config.toml
n_layer = 9
d_model = 96
n_head = 3
n_kv_head = 3
head_dim = 32
d_mlp = 384
vocab_size = 4096
activation = "squared_relu"
norm = "rmsnorm"
norm_place = "pre"
norm_eps = 1e-05
positions = "rope"
rope_base = 353000.0
rope_fraction = 0.5
qk_norm = true
attn_scale = 0.183
bias = "none"
tie_embeddings = false
parallel_block = false
extras = ["local attention windows", "shifted keys", "gated attention", "attention sinks", "capped logits"]
init = "normal"
init_std_qkv = 0.0536
init_std_o = 0.0126
init_std_up = 0.0536
init_std_down = 0.00632
optimizer = "muon_variant"
lr = 0.00401
beta1 = 0.9
weight_decay = 0.037
lr_head = 0.00626
warmup_steps = 0
schedule = "wsd"
decay_fraction = 1.0
decay_shape = "linear"
final_lr_fraction = 0.0
batch_tokens = 8192
seq_len = 2048
doc_mask = true
train_tokens = 81430000
steps = 9941
dataset = "wikipedia_en"
Each number is 200 + 40 x the weight over its row's rms, rounded and kept within 0 to 999. Layers, rows and columns count from 0. The size before them is the row's rms in percent of the matrix's.

# layer 2 attention value, 96x96, rms 0.184, rows 59-63, columns 0-95
105,173,173,231,126,124,191,200,182,251,132,99,250,206,212,238,133,188,221,226,205,180,195,208,227,237,199,190,181,247,247,135,280,154,231,206,264,196,241,106,101,204,269,200,202,145,168,236,224,192,199,137,197,165,175,202,156,181,149,197,181,162,231,136,195,165,246,243,180,160,240,257,191,212,206,203,225,194,133,219,192,207,238,192,251,196,222,281,168,172,142,188,236,184,214,243,199
103,218,150,178,135,234,188,182,256,172,181,237,207,207,155,222,235,246,115,216,172,209,210,230,241,195,196,168,241,202,227,256,155,159,206,217,222,183,211,282,222,88,219,219,165,217,205,177,207,226,200,252,265,270,202,142,216,206,147,179,110,183,204,194,258,176,312,203,257,231,230,236,197,181,259,192,269,298,197,212,193,233,251,175,262,196,134,191,192,247,188,194,223,182,164,225,218
115,205,235,268,168,204,161,199,200,139,173,191,203,182,244,221,159,220,151,181,187,128,256,229,178,205,130,242,228,231,260,241,215,289,184,265,248,195,217,238,211,233,201,216,165,161,188,264,220,185,159,204,211,139,214,265,207,208,147,177,247,236,247,170,250,116,185,298,171,158,190,131,199,192,186,168,152,211,115,182,217,233,231,178,186,196,223,161,178,189,220,176,196,205,206,70,158
109,139,177,214,220,170,193,177,207,252,156,183,242,270,294,214,202,214,171,146,267,261,164,152,221,203,212,116,176,236,151,260,183,222,192,194,163,178,242,179,152,143,261,204,237,205,218,198,219,162,220,222,170,201,210,170,269,231,158,236,166,144,188,221,126,178,147,184,216,209,234,238,253,219,223,199,172,282,154,99,205,198,162,241,172,131,203,213,243,259,131,212,173,190,177,261,163
115,175,215,241,207,210,181,207,195,201,214,155,261,154,122,244,156,242,221,186,216,231,186,285,202,143,216,171,175,124,226,237,286,158,241,87,170,248,225,196,209,220,263,240,222,247,218,211,189,238,203,223,182,251,261,199,266,183,154,231,195,263,242,258,127,139,209,224,190,295,192,203,233,220,251,210,208,184,221,209,133,171,197,153,222,170,196,205,171,221,258,251,230,214,245,245,227
# layer 2 attention output (transposed), 96x96, rms 0.17, rows 59-63, columns 0-95
097,191,142,202,180,165,173,256,167,177,166,231,199,166,273,234,95,184,176,184,214,234,219,208,226,237,173,268,198,182,186,205,267,115,200,213,230,235,224,249,235,242,221,183,164,169,223,214,247,256,207,132,178,195,228,196,232,227,198,204,161,211,288,159,208,235,223,248,253,186,180,157,183,213,143,155,175,186,159,125,222,166,167,272,275,232,184,266,210,192,211,183,313,166,281,204,195
101,236,239,192,196,244,191,220,263,226,181,173,159,232,230,160,216,262,194,222,206,211,278,197,247,215,205,158,226,160,211,259,106,187,149,243,253,192,142,213,246,175,175,167,137,207,186,192,157,173,193,213,196,217,161,188,300,222,176,220,183,303,225,231,210,198,228,230,246,200,202,194,198,125,251,225,235,207,174,184,168,223,209,209,143,200,217,353,259,237,175,269,216,225,156,196,244
112,201,173,206,200,133,122,249,159,123,200,186,223,217,191,221,197,154,211,149,187,237,214,235,158,194,181,213,204,170,125,178,240,219,88,235,233,231,149,167,135,214,231,185,212,134,104,248,259,227,175,220,175,274,191,218,210,216,157,196,134,221,275,120,184,205,179,186,243,197,193,180,155,221,167,247,186,223,165,175,169,166,204,185,182,211,200,86,230,164,243,268,188,218,180,148,219
111,161,138,226,204,204,116,214,208,170,215,172,217,262,208,201,160,182,166,253,189,184,174,182,211,198,287,160,259,286,286,298,141,241,198,223,193,88,275,198,222,236,184,187,190,209,202,132,176,166,215,183,181,220,206,264,211,223,208,250,158,174,142,199,159,198,206,233,254,142,184,210,218,208,236,174,184,196,149,155,236,235,164,198,247,246,138,148,243,245,186,148,229,174,244,169,209
118,210,226,182,209,169,220,239,214,153,199,175,229,233,92,186,184,245,211,189,183,174,180,250,228,160,189,96,213,189,114,290,220,219,259,134,193,229,251,157,235,208,218,223,216,221,216,199,217,246,221,201,255,223,220,208,267,196,209,207,233,227,238,309,228,241,212,283,196,199,213,163,193,228,142,164,109,237,188,203,193,208,162,171,257,199,172,235,181,288,164,235,230,224,172,228,277
# layer 2 attention query, 96x96, rms 0.148, rows 64-95, columns 0-95
080,222,201,207,213,208,143,136,47,225,178,267,185,185,199,237,242,147,209,195,268,214,158,134,162,195,248,250,242,177,264,239,207,172,221,226,169,213,79,196,185,168,261,143,205,192,151,166,210,206,159,209,205,218,231,226,161,203,195,223,187,199,284,141,143,161,183,119,179,190,207,215,180,191,186,217,234,180,186,176,171,168,161,258,256,242,174,132,208,180,148,185,214,221,220,160,199
085,236,241,202,246,141,236,276,157,273,140,194,192,164,247,154,205,141,156,158,157,207,242,217,185,133,156,190,162,233,210,176,220,258,159,220,242,155,208,168,191,293,159,199,208,162,235,154,203,232,200,138,198,239,154,208,140,177,166,178,184,166,126,222,180,206,155,224,197,152,213,180,240,191,212,255,251,224,262,159,281,184,209,237,171,113,209,260,193,269,243,166,241,213,242,210,162
093,143,198,188,193,262,207,192,247,161,234,310,179,265,209,220,157,225,226,224,228,168,146,157,181,228,172,195,275,165,241,203,257,178,251,156,231,174,204,195,172,134,221,189,185,169,159,179,150,211,250,198,163,231,190,148,241,145,190,228,163,228,181,181,202,237,125,127,168,154,276,199,174,152,266,176,212,187,252,170,164,130,234,111,201,269,160,165,220,126,166,194,195,206,215,208,247
058,212,183,286,193,109,186,62,184,165,205,191,129,204,186,247,190,230,210,170,167,222,222,254,233,234,252,158,167,189,182,222,249,241,232,164,154,218,162,192,263,269,195,188,189,261,266,232,214,176,225,229,178,169,237,196,231,270,178,197,247,198,216,193,248,237,258,152,237,220,162,165,196,243,120,193,162,211,176,273,209,229,181,249,217,140,217,240,154,164,244,211,187,160,171,139,184
081,187,227,189,186,227,215,252,200,163,207,235,197,295,208,251,220,217,226,242,239,158,160,193,145,209,156,273,241,190,215,185,251,169,225,180,231,251,175,214,106,111,213,189,218,150,184,174,211,214,171,152,200,225,186,174,198,131,143,194,182,216,250,178,129,243,152,214,182,184,280,188,214,194,222,269,207,154,228,127,139,121,207,151,238,266,169,193,165,142,161,222,166,210,257,238,275
104,223,236,182,171,209,178,184,310,136,292,226,134,370,191,241,166,232,220,210,224,141,204,203,183,191,169,214,248,202,213,208,210,169,192,179,233,204,190,190,129,116,167,191,235,131,178,158,176,224,200,147,198,215,177,182,152,141,153,239,177,207,231,179,183,235,169,180,178,138,288,197,181,192,223,215,205,188,232,151,221,136,204,158,216,244,198,182,178,167,182,247,242,244,222,222,228
097,256,249,202,168,230,173,153,274,170,284,158,62,307,131,270,151,172,226,190,212,207,201,207,209,136,199,187,194,189,193,213,141,207,103,172,204,201,202,134,134,219,142,189,226,224,182,205,201,213,220,171,225,180,204,233,166,207,240,224,215,153,259,189,219,117,261,233,214,166,199,222,213,217,201,187,181,204,155,129,216,214,159,260,211,210,237,183,204,231,207,218,210,233,227,187,129
114,253,195,208,160,159,172,159,220,219,235,37,242,185,127,198,148,139,178,228,181,218,178,197,205,210,202,222,113,162,172,191,172,225,132,182,183,216,194,218,198,269,179,226,178,240,257,225,230,184,218,245,216,193,218,213,222,263,198,179,200,109,177,223,229,131,261,177,185,219,131,251,217,258,148,186,194,235,136,253,178,279,187,242,190,166,233,215,224,234,239,193,160,225,233,183,153
081,216,236,252,163,225,194,102,269,145,211,271,115,275,245,242,130,185,195,155,189,188,171,162,192,220,166,170,195,200,202,180,177,211,215,166,188,154,226,183,251,121,143,228,178,238,142,224,143,160,233,115,204,202,149,173,218,156,205,167,189,281,205,161,262,254,162,185,160,164,227,177,219,187,239,182,209,168,255,124,155,152,194,202,222,209,195,230,251,226,227,156,270,203,185,213,169
101,260,245,191,146,169,262,113,244,217,244,43,240,203,119,224,122,183,174,229,166,242,184,202,206,211,185,162,117,153,186,161,183,218,169,174,191,208,198,173,188,204,153,198,219,235,238,221,216,227,235,226,218,222,205,210,281,215,179,198,188,165,188,220,270,193,246,218,207,185,218,198,287,230,188,186,200,199,172,172,177,245,165,247,203,188,208,270,261,275,272,186,250,186,225,194,159
094,154,195,159,268,97,230,173,122,137,167,189,281,136,315,119,235,218,260,187,165,244,208,253,243,237,190,181,182,211,180,227,154,199,230,174,159,191,236,260,226,196,160,222,131,232,191,188,179,206,196,182,171,172,208,180,202,223,176,166,248,229,237,195,239,229,221,211,174,224,163,201,145,269,198,188,162,143,154,248,185,248,174,227,250,184,259,226,222,152,172,150,140,158,226,216,205
093,242,195,227,206,215,265,278,134,214,163,216,268,102,268,198,198,193,178,238,163,274,187,264,189,261,249,222,245,218,182,233,217,225,209,265,223,205,216,197,122,187,248,191,275,157,238,184,233,182,197,197,208,287,213,169,163,167,121,210,207,203,216,204,187,220,161,262,141,220,269,192,175,233,210,184,243,194,232,145,230,186,185,156,257,200,168,240,178,183,265,251,227,189,186,227,288
089,195,215,224,123,180,195,245,230,230,210,129,165,187,185,218,215,217,193,139,177,256,191,206,310,88,188,227,279,177,237,207,195,175,202,290,169,190,181,194,219,226,237,196,201,211,210,201,206,222,206,188,261,186,204,249,276,274,209,170,218,208,206,166,187,203,214,170,296,152,222,246,184,149,231,214,219,204,264,215,223,130,214,192,249,211,248,162,225,211,120,171,271,209,181,192,302
090,176,180,200,126,210,169,183,266,183,177,245,248,191,224,280,127,204,200,152,165,141,162,289,227,210,185,182,163,143,240,216,173,247,174,223,181,201,125,229,260,222,276,206,240,224,269,170,180,191,192,157,200,162,186,251,229,188,229,211,185,242,165,212,264,238,166,174,163,151,192,213,190,206,168,201,213,267,122,201,206,174,244,252,188,200,152,254,149,234,260,206,307,234,165,241,154
080,222,176,152,263,184,240,261,110,222,113,181,210,138,178,191,235,259,199,179,178,200,240,202,189,176,146,202,201,180,185,147,145,245,222,238,138,166,201,141,238,209,185,166,259,192,153,214,185,255,169,175,185,140,170,190,259,164,223,115,284,215,216,240,193,206,180,198,254,249,176,182,225,217,168,195,145,186,184,237,151,183,166,266,196,207,232,114,240,270,144,198,230,262,236,142,208
081,250,281,238,198,303,293,129,123,259,126,318,167,150,215,244,238,145,179,181,192,224,221,199,181,218,224,194,182,140,264,152,220,208,223,229,252,160,189,205,212,184,227,194,143,227,182,271,183,197,174,195,220,167,159,185,194,198,250,207,208,230,189,226,129,179,246,262,229,226,123,249,236,227,177,209,155,213,211,178,196,248,236,210,182,157,183,200,234,214,226,152,213,183,239,237,216
069,211,191,235,222,219,253,208,174,195,185,259,280,78,265,173,182,157,254,259,169,183,159,162,211,197,217,195,233,217,220,204,270,207,221,184,184,228,135,202,275,200,176,241,198,170,186,138,207,213,184,214,167,295,206,202,141,180,273,214,226,222,140,206,172,155,152,145,189,206,226,196,196,136,232,142,283,242,218,175,136,226,239,166,217,194,189,251,181,169,179,130,195,183,113,174,229
081,199,152,233,151,186,176,243,250,214,194,181,180,112,232,69,229,179,211,251,229,171,204,204,201,250,217,159,175,243,220,228,201,222,237,188,185,156,207,234,183,208,230,190,232,227,170,194,217,259,197,106,187,321,199,170,135,203,207,175,184,207,157,181,215,158,248,268,184,164,239,122,217,152,183,151,249,304,171,211,187,214,196,172,166,205,188,245,174,268,186,289,187,214,172,207,196
068,292,156,193,226,202,148,263,162,225,206,277,199,181,217,258,184,194,183,201,219,142,218,295,139,236,230,212,183,207,192,136,193,148,164,213,237,217,160,234,229,138,218,187,220,192,218,176,151,209,178,268,146,207,245,214,212,151,133,197,247,150,264,191,279,138,270,139,274,248,180,197,203,160,262,233,201,238,160,221,192,180,239,225,200,209,142,187,264,243,174,147,217,181,232,222,233
076,226,241,173,239,249,171,182,159,204,99,196,184,101,251,206,140,177,254,177,174,182,197,180,185,182,149,171,176,192,140,258,205,248,176,246,229,211,201,150,230,168,157,198,231,244,231,165,263,219,147,300,224,153,165,223,224,163,213,252,216,143,243,192,216,244,192,251,254,285,187,187,202,212,144,252,181,253,164,199,162,158,221,179,169,264,124,181,233,191,230,191,222,136,238,237,188
070,207,233,183,147,215,235,302,295,169,259,163,235,247,170,172,178,201,188,220,134,181,215,235,159,136,244,165,211,299,167,228,214,125,235,205,304,193,180,138,239,136,205,186,250,146,144,171,130,249,162,153,191,246,187,200,231,163,240,175,150,190,160,183,183,170,175,211,229,194,215,178,224,247,195,238,199,206,239,177,162,211,190,151,163,226,190,210,188,247,187,195,209,136,251,227,140
074,221,218,136,166,172,211,219,300,116,197,194,235,278,215,264,206,183,150,246,215,168,148,186,156,245,237,178,183,287,205,246,164,184,240,212,229,256,206,258,260,174,164,185,189,201,185,194,230,200,202,159,226,139,223,172,263,217,241,168,222,200,223,246,142,174,201,224,225,214,137,215,265,190,167,215,160,141,167,291,204,199,177,270,219,157,200,217,158,169,153,154,166,143,222,287,210
066,133,193,152,206,151,148,210,240,317,200,69,166,174,193,196,195,181,198,171,279,243,252,184,212,176,240,214,145,210,198,245,208,194,210,221,282,198,237,194,150,89,184,137,138,184,254,192,195,248,176,220,160,224,267,165,187,207,262,176,212,252,198,185,287,218,207,192,206,171,184,143,202,181,199,171,176,237,171,190,201,236,195,184,160,216,211,140,259,200,184,216,152,216,184,215,256
073,182,188,122,133,234,99,188,222,111,199,272,201,270,282,207,187,151,205,241,205,226,179,169,208,195,241,215,186,187,205,207,130,232,244,240,194,240,204,242,175,243,257,240,275,246,263,146,267,241,176,217,241,300,204,179,228,236,174,215,167,220,178,180,209,192,176,218,207,211,177,231,240,201,193,199,227,262,204,222,206,184,222,165,191,144,160,287,171,222,266,217,257,158,207,251,192
075,214,183,198,205,156,171,183,326,186,237,215,231,250,140,228,110,236,148,227,208,157,176,171,226,202,176,137,217,187,201,185,137,198,185,228,199,191,94,127,202,148,149,244,214,166,253,180,172,232,181,226,255,229,154,180,233,189,183,242,243,200,95,196,230,179,198,167,229,126,230,120,195,222,216,200,194,232,186,125,181,195,214,136,174,166,168,176,184,251,177,168,165,159,133,211,208
073,245,194,184,256,245,186,188,235,209,282,71,234,208,146,208,191,184,233,212,202,156,257,162,182,167,154,267,237,259,198,142,211,160,234,134,226,243,212,220,124,183,201,177,232,190,167,240,163,238,203,173,140,193,202,200,233,230,200,170,205,125,229,258,178,210,253,152,224,158,225,232,132,219,205,265,215,169,207,234,127,208,220,188,191,183,242,190,254,256,153,198,292,227,201,233,263
081,197,201,198,224,153,169,279,221,176,165,192,196,269,230,157,303,124,233,208,199,153,215,150,190,252,216,129,184,133,243,255,190,165,176,175,190,176,306,189,227,181,194,178,227,235,93,196,162,238,184,155,194,187,152,220,253,149,208,264,199,189,183,210,175,279,175,219,186,195,247,203,145,183,234,167,219,190,226,228,204,173,247,244,259,258,161,159,145,189,129,198,228,166,206,182,255
066,212,198,209,196,207,229,298,275,204,204,130,199,219,241,224,184,173,139,159,233,132,230,155,232,188,167,177,132,166,185,177,224,183,189,182,216,144,188,177,230,243,168,181,128,236,261,194,192,231,211,277,172,205,246,198,243,178,189,168,183,213,122,189,194,291,176,178,248,207,182,227,195,249,251,184,170,240,208,229,269,186,128,217,300,198,160,135,224,232,183,141,263,267,170,177,250
067,145,211,240,187,146,270,196,160,193,233,203,217,276,63,248,172,193,201,170,180,226,185,261,203,198,214,170,189,174,193,77,260,173,267,160,201,226,232,158,270,172,179,229,145,244,162,234,178,236,231,125,171,243,203,160,263,170,209,223,175,199,221,218,174,240,223,214,176,221,197,224,179,147,181,284,194,180,271,163,189,216,233,158,148,234,232,233,213,184,251,228,173,235,229,173,215
070,208,136,220,230,173,264,154,236,146,205,263,160,231,208,140,148,158,235,202,192,199,162,117,190,264,247,184,160,236,197,196,187,156,242,224,188,143,219,150,214,313,188,224,159,176,262,204,206,167,173,214,207,164,215,214,270,306,188,226,254,222,196,228,176,155,201,275,231,257,184,230,200,225,234,140,148,218,188,213,135,194,141,218,201,177,254,200,170,184,225,123,144,153,191,180,190
074,219,187,229,138,223,237,176,121,150,144,200,150,211,249,204,193,200,220,155,211,266,129,253,177,244,234,199,148,231,229,217,186,163,198,203,290,259,130,213,228,272,215,194,203,142,193,233,214,196,232,233,201,254,175,225,233,228,192,223,145,151,168,243,187,151,187,164,132,231,151,222,219,247,179,184,247,178,112,177,163,146,202,173,163,209,118,288,202,192,234,185,131,200,213,137,157
076,251,256,213,190,265,275,220,121,250,198,247,137,187,194,247,188,225,190,153,119,211,246,216,264,133,189,267,164,227,190,210,206,187,214,210,217,169,180,183,216,179,116,214,215,225,143,247,171,172,284,224,245,170,180,197,138,195,242,194,225,255,205,264,260,230,181,230,188,152,258,210,193,214,162,183,191,190,204,101,263,226,196,236,222,199,264,196,200,267,185,127,221,192,146,170,160
# layer 2 attention key, 96x96, rms 0.134, rows 64-94, columns 0-95
071,250,210,178,255,218,236,103,129,222,212,176,207,173,182,154,192,198,241,115,243,234,285,164,177,158,217,257,236,153,254,232,180,168,219,198,262,235,170,205,225,186,198,185,219,176,245,190,108,172,251,195,170,206,223,224,247,227,247,239,137,250,200,194,240,227,143,171,125,191,227,181,191,197,185,252,262,205,236,158,112,168,226,224,139,249,205,174,205,175,253,158,188,122,241,213,168
058,188,213,190,204,140,212,104,235,262,251,141,202,189,151,184,207,227,176,178,182,144,273,215,205,191,118,195,142,143,170,147,196,203,259,201,195,224,181,185,139,202,206,233,248,235,239,168,158,187,253,189,220,279,266,229,238,242,162,161,194,126,160,229,178,259,243,199,243,218,179,181,196,218,217,245,170,215,237,176,145,92,153,216,147,165,226,222,240,136,161,174,125,208,202,200,229
102,223,195,188,285,226,256,124,243,138,150,222,250,175,193,213,218,249,170,141,246,147,193,183,172,151,189,251,215,201,209,204,147,170,276,234,268,171,194,215,197,209,211,200,181,179,163,178,151,195,155,161,199,123,211,150,234,155,217,199,165,282,144,201,134,270,113,186,211,208,199,236,204,203,225,230,233,166,274,147,178,179,260,154,154,264,178,143,186,230,171,131,232,180,231,168,200
071,210,194,223,203,146,151,241,273,219,256,170,250,240,217,167,139,133,202,263,166,228,222,217,181,219,189,217,124,177,194,172,213,230,178,163,216,208,177,240,240,212,204,193,118,205,237,196,215,139,174,244,256,222,249,190,200,203,174,198,286,202,178,232,253,209,238,276,202,227,184,225,219,260,166,161,102,250,160,250,234,295,138,259,220,150,162,211,192,162,218,255,143,129,212,211,196
103,180,212,224,242,232,249,152,239,123,155,209,163,169,204,191,249,238,225,149,230,155,193,203,184,130,173,217,290,203,203,163,185,144,215,257,259,176,231,190,201,149,238,212,197,202,217,171,158,225,129,134,218,147,226,189,209,117,169,234,179,267,253,214,163,240,130,216,202,188,253,187,187,165,232,266,248,184,274,122,140,137,244,194,138,227,251,158,153,226,171,167,173,194,176,197,190
088,154,231,258,256,95,155,174,245,175,167,236,196,285,238,78,175,236,247,120,215,149,244,209,226,204,166,201,247,170,213,151,219,168,246,223,227,211,243,233,236,177,198,199,198,123,226,199,163,212,140,188,222,161,243,144,220,142,210,225,242,270,214,176,194,286,182,226,225,201,230,250,224,155,302,210,180,205,254,208,228,194,240,162,179,222,219,168,181,184,192,182,232,188,190,223,217
095,253,207,205,173,140,125,155,187,219,248,188,162,323,174,244,174,171,201,249,203,246,196,223,201,239,211,225,135,149,162,171,184,221,180,129,184,252,155,209,214,217,154,163,190,254,254,224,234,229,235,245,220,255,208,182,212,253,226,232,184,163,198,180,239,125,271,220,193,185,179,230,277,233,157,178,163,212,127,244,220,306,178,216,246,200,219,293,228,173,240,206,196,209,238,182,178
146,180,191,137,163,196,210,252,235,182,264,193,286,248,152,264,164,159,161,296,178,234,195,151,196,229,175,269,92,181,157,224,159,178,149,173,211,202,201,205,213,177,199,204,182,253,244,219,252,219,244,199,188,227,197,180,213,235,213,233,187,78,196,277,243,192,243,187,154,197,192,164,241,221,107,204,203,216,147,198,220,202,181,223,194,193,262,217,278,176,254,201,162,259,217,178,169
120,92,187,116,209,161,181,308,154,200,158,183,211,164,236,222,270,164,163,207,174,242,235,168,191,140,223,175,193,160,158,242,120,165,188,206,165,193,201,176,228,168,240,227,195,256,201,190,209,238,204,180,145,160,165,229,220,240,211,142,266,111,206,272,249,161,218,230,234,211,181,170,173,168,151,181,227,193,182,247,153,154,184,229,245,158,233,208,240,182,149,150,144,151,154,196,243
082,104,159,182,150,215,258,244,198,169,242,229,215,186,191,253,206,162,117,228,180,221,212,234,144,172,252,240,196,165,154,199,150,141,111,212,220,190,203,166,235,214,204,190,179,277,256,217,164,249,237,153,98,218,172,166,211,222,214,226,213,83,199,221,200,132,224,234,136,190,225,163,178,210,140,160,276,287,200,179,176,229,221,237,172,189,182,188,230,238,235,204,215,223,212,203,173
098,250,200,197,179,208,152,166,259,256,184,96,196,246,173,143,134,198,216,175,279,177,190,237,206,150,247,168,221,178,213,188,218,239,269,130,214,199,203,195,139,203,159,185,204,113,176,186,167,241,209,195,223,225,227,171,252,233,203,183,237,232,143,106,221,163,217,160,265,217,111,297,179,186,273,193,174,165,211,231,195,291,183,194,247,227,164,169,178,204,191,233,208,176,245,198,196
095,223,222,167,183,273,237,252,185,287,156,206,283,75,168,191,231,230,166,188,206,250,183,217,209,248,196,170,256,235,220,258,241,159,221,247,233,92,179,299,287,217,194,193,206,218,210,205,180,199,168,179,224,220,184,156,240,156,152,146,254,210,192,207,217,202,230,241,273,269,163,185,205,154,180,188,244,228,229,244,199,213,189,147,140,228,215,181,214,200,161,186,198,241,212,230,233
101,241,191,242,143,198,171,155,185,248,235,125,225,156,141,210,160,267,217,162,266,258,225,187,212,181,210,187,95,154,169,200,212,178,220,260,194,197,175,210,208,281,250,171,161,114,193,205,258,177,263,265,197,143,187,215,271,202,169,194,251,188,211,216,151,226,184,176,212,243,126,163,160,246,222,219,213,183,224,244,231,142,194,196,226,179,179,133,205,164,116,166,153,189,208,161,257
087,100,235,99,138,210,144,170,237,212,281,155,130,200,183,225,210,201,148,186,165,162,185,200,170,257,220,164,168,156,183,216,170,212,155,200,176,211,233,108,210,157,166,228,231,166,220,138,155,150,235,193,207,225,159,213,135,190,178,223,245,170,269,231,167,137,162,213,195,111,221,143,201,194,214,151,265,201,204,164,196,188,175,173,156,205,196,184,188,245,209,204,246,152,102,190,216
108,221,226,186,224,156,179,227,212,242,171,139,195,291,141,180,231,177,171,216,208,145,242,196,161,201,128,236,240,188,201,131,213,216,231,195,196,193,130,241,147,217,178,217,150,212,160,166,171,173,176,226,174,201,220,167,174,234,222,149,283,181,180,151,114,206,176,197,204,215,230,215,204,223,208,233,202,181,256,335,122,284,128,176,244,206,187,162,229,163,109,208,223,249,242,197,203
095,252,180,246,159,251,176,174,145,219,273,242,205,270,215,198,191,149,178,222,232,274,152,274,174,276,208,246,187,179,195,186,275,210,218,173,179,233,230,251,160,135,162,178,191,200,149,247,179,217,182,163,119,218,238,159,158,210,194,220,168,237,251,211,164,87,160,202,184,223,155,229,165,197,173,229,243,157,213,142,237,256,242,186,213,184,133,261,229,211,252,185,189,200,270,183,243
073,185,117,189,170,215,290,235,174,251,125,225,326,144,235,204,206,250,208,227,226,125,182,206,206,215,198,232,210,152,218,234,252,200,225,246,194,235,270,205,261,200,235,181,115,169,142,194,210,160,143,186,142,257,195,195,179,236,236,168,174,270,156,267,199,139,184,157,261,145,169,216,161,193,222,179,176,188,225,243,188,156,210,237,197,220,143,251,248,176,171,210,183,189,166,208,198
088,132,172,252,133,180,231,192,211,219,226,204,258,151,181,188,209,148,215,184,186,122,174,160,208,174,214,207,213,190,229,192,145,219,133,171,215,221,246,164,141,172,164,191,285,137,184,234,233,182,266,168,205,271,214,249,217,253,258,250,151,221,204,222,172,217,147,161,183,183,252,207,174,145,222,209,256,162,172,81,197,201,231,195,183,201,171,240,200,205,313,238,197,273,185,264,202
070,222,116,216,245,197,262,294,240,165,271,188,176,253,192,186,258,194,238,183,172,122,188,207,201,243,221,251,209,231,184,210,271,137,181,177,210,186,165,151,191,186,174,183,227,204,165,148,132,166,159,186,172,211,185,193,229,207,217,197,211,197,123,215,215,210,224,174,265,119,198,210,224,156,178,233,243,129,219,118,191,190,204,170,195,284,200,210,262,294,200,254,222,123,257,224,200
067,230,160,210,158,247,246,221,230,144,218,158,206,132,202,143,160,203,175,206,145,156,229,154,228,187,180,249,182,196,182,230,210,226,206,226,222,159,137,187,145,175,185,240,183,233,259,149,207,225,180,248,198,253,247,182,201,137,210,237,210,159,153,210,272,218,252,218,173,232,224,223,202,177,200,234,238,226,215,103,132,187,171,200,153,304,229,226,183,351,236,254,209,232,211,221,244
097,158,239,189,223,186,194,228,118,183,154,177,200,180,283,131,275,157,198,222,117,239,196,228,229,150,223,213,250,270,183,148,213,211,277,208,200,201,142,222,269,208,229,206,246,236,154,211,176,221,191,267,227,226,164,259,262,228,238,161,255,225,172,168,184,202,197,302,233,246,183,194,136,193,179,218,162,196,210,255,209,192,180,184,258,244,215,148,197,196,178,111,164,128,174,226,188
090,154,236,195,169,178,309,181,241,129,295,86,262,335,157,180,175,188,186,235,123,151,179,154,195,192,201,252,224,276,193,189,222,222,188,185,174,209,182,222,214,165,209,208,260,208,208,224,218,196,226,243,176,186,174,206,213,215,255,197,197,174,192,238,170,223,230,218,195,217,171,166,197,196,201,215,174,129,184,192,238,181,247,189,253,200,223,213,129,260,236,197,225,158,153,291,175
083,189,176,182,253,241,187,210,172,242,168,161,186,162,227,171,181,171,226,195,255,358,229,250,208,210,235,181,132,256,178,229,161,230,199,194,130,203,211,261,205,234,164,205,103,236,231,189,212,140,178,227,184,191,231,148,168,186,172,209,309,242,220,151,195,222,168,176,107,166,175,202,224,172,220,181,195,214,187,232,235,210,174,214,211,211,221,79,234,193,209,136,200,226,245,211,226
068,200,189,199,146,160,184,239,189,146,163,217,204,209,224,229,231,174,190,225,175,264,169,217,198,227,274,232,158,170,198,174,149,284,188,244,238,218,232,140,191,190,245,242,274,265,250,194,221,200,198,214,219,274,200,160,216,154,276,201,210,228,247,188,143,229,140,267,189,267,201,219,244,214,133,224,223,179,241,194,106,184,244,90,172,172,198,258,157,236,247,236,259,224,230,241,207
076,142,238,221,212,120,155,167,158,101,220,247,142,223,250,165,218,204,185,173,165,216,221,162,248,176,194,186,254,187,206,87,191,268,185,206,134,257,139,131,257,229,251,247,234,183,217,193,203,214,194,286,183,196,173,232,237,215,243,219,253,203,152,178,216,160,206,226,205,187,175,165,175,189,231,247,223,160,192,234,241,125,180,204,203,211,201,206,182,243,250,192,203,113,128,267,176
085,196,173,209,180,280,149,180,201,216,125,267,160,170,205,194,206,181,183,250,252,343,200,170,193,208,242,191,177,192,167,238,134,224,264,169,162,229,218,198,295,256,215,189,208,217,204,178,198,213,239,193,206,159,225,246,233,138,166,147,224,215,284,143,215,156,211,224,155,238,216,220,229,198,183,207,156,199,205,278,209,178,218,219,225,306,263,154,198,179,136,168,232,166,192,190,249
083,154,205,236,258,139,238,214,145,244,166,219,257,174,279,148,295,217,219,175,125,179,229,198,176,273,144,219,143,243,250,188,156,177,248,160,204,177,193,200,225,167,234,194,179,246,136,220,169,164,153,186,172,140,162,231,238,216,229,116,230,204,249,226,156,215,221,189,280,234,173,190,190,201,186,173,144,173,160,244,189,193,251,205,245,167,194,220,183,163,115,174,236,111,211,171,204
105,235,229,252,131,136,178,220,271,184,286,212,207,228,115,256,161,183,177,177,173,100,178,150,209,252,179,201,187,188,173,165,181,198,127,167,259,211,204,101,119,192,206,194,254,197,239,191,221,172,198,186,173,214,212,257,197,174,221,249,207,216,105,213,207,214,145,155,214,147,244,189,212,195,218,181,219,187,161,113,216,168,210,169,166,239,186,256,244,283,221,187,258,189,180,213,194
070,112,180,180,241,124,170,149,146,222,169,269,212,182,143,169,180,220,155,169,177,210,157,171,199,206,270,168,262,196,181,162,223,220,167,187,220,253,250,197,281,250,218,193,155,258,244,203,193,175,247,167,207,186,256,185,205,179,250,192,186,265,194,217,167,231,174,243,179,194,174,220,119,229,210,188,215,145,218,146,351,199,243,154,174,205,167,241,242,238,221,249,190,252,154,187,212
084,296,176,240,157,261,249,175,238,187,240,166,193,176,178,170,147,203,223,235,194,231,145,246,203,201,201,201,154,255,202,220,222,188,202,199,230,193,236,251,164,241,188,241,143,154,200,217,217,199,237,194,246,213,172,184,192,224,110,172,177,211,200,195,211,93,188,223,172,184,164,126,152,271,234,181,98,233,262,160,222,202,166,207,169,166,257,250,240,191,246,215,247,312,229,208,131
086,224,120,206,111,208,195,152,193,202,217,281,161,320,222,303,203,211,158,179,243,262,153,240,175,228,254,183,201,236,231,308,226,166,215,184,248,192,178,247,226,256,175,173,164,244,212,201,248,194,246,125,225,262,220,183,224,152,158,245,216,182,199,186,150,141,203,219,174,218,192,277,194,180,182,197,168,230,217,214,162,190,211,212,204,223,180,260,154,212,188,165,159,235,188,139,188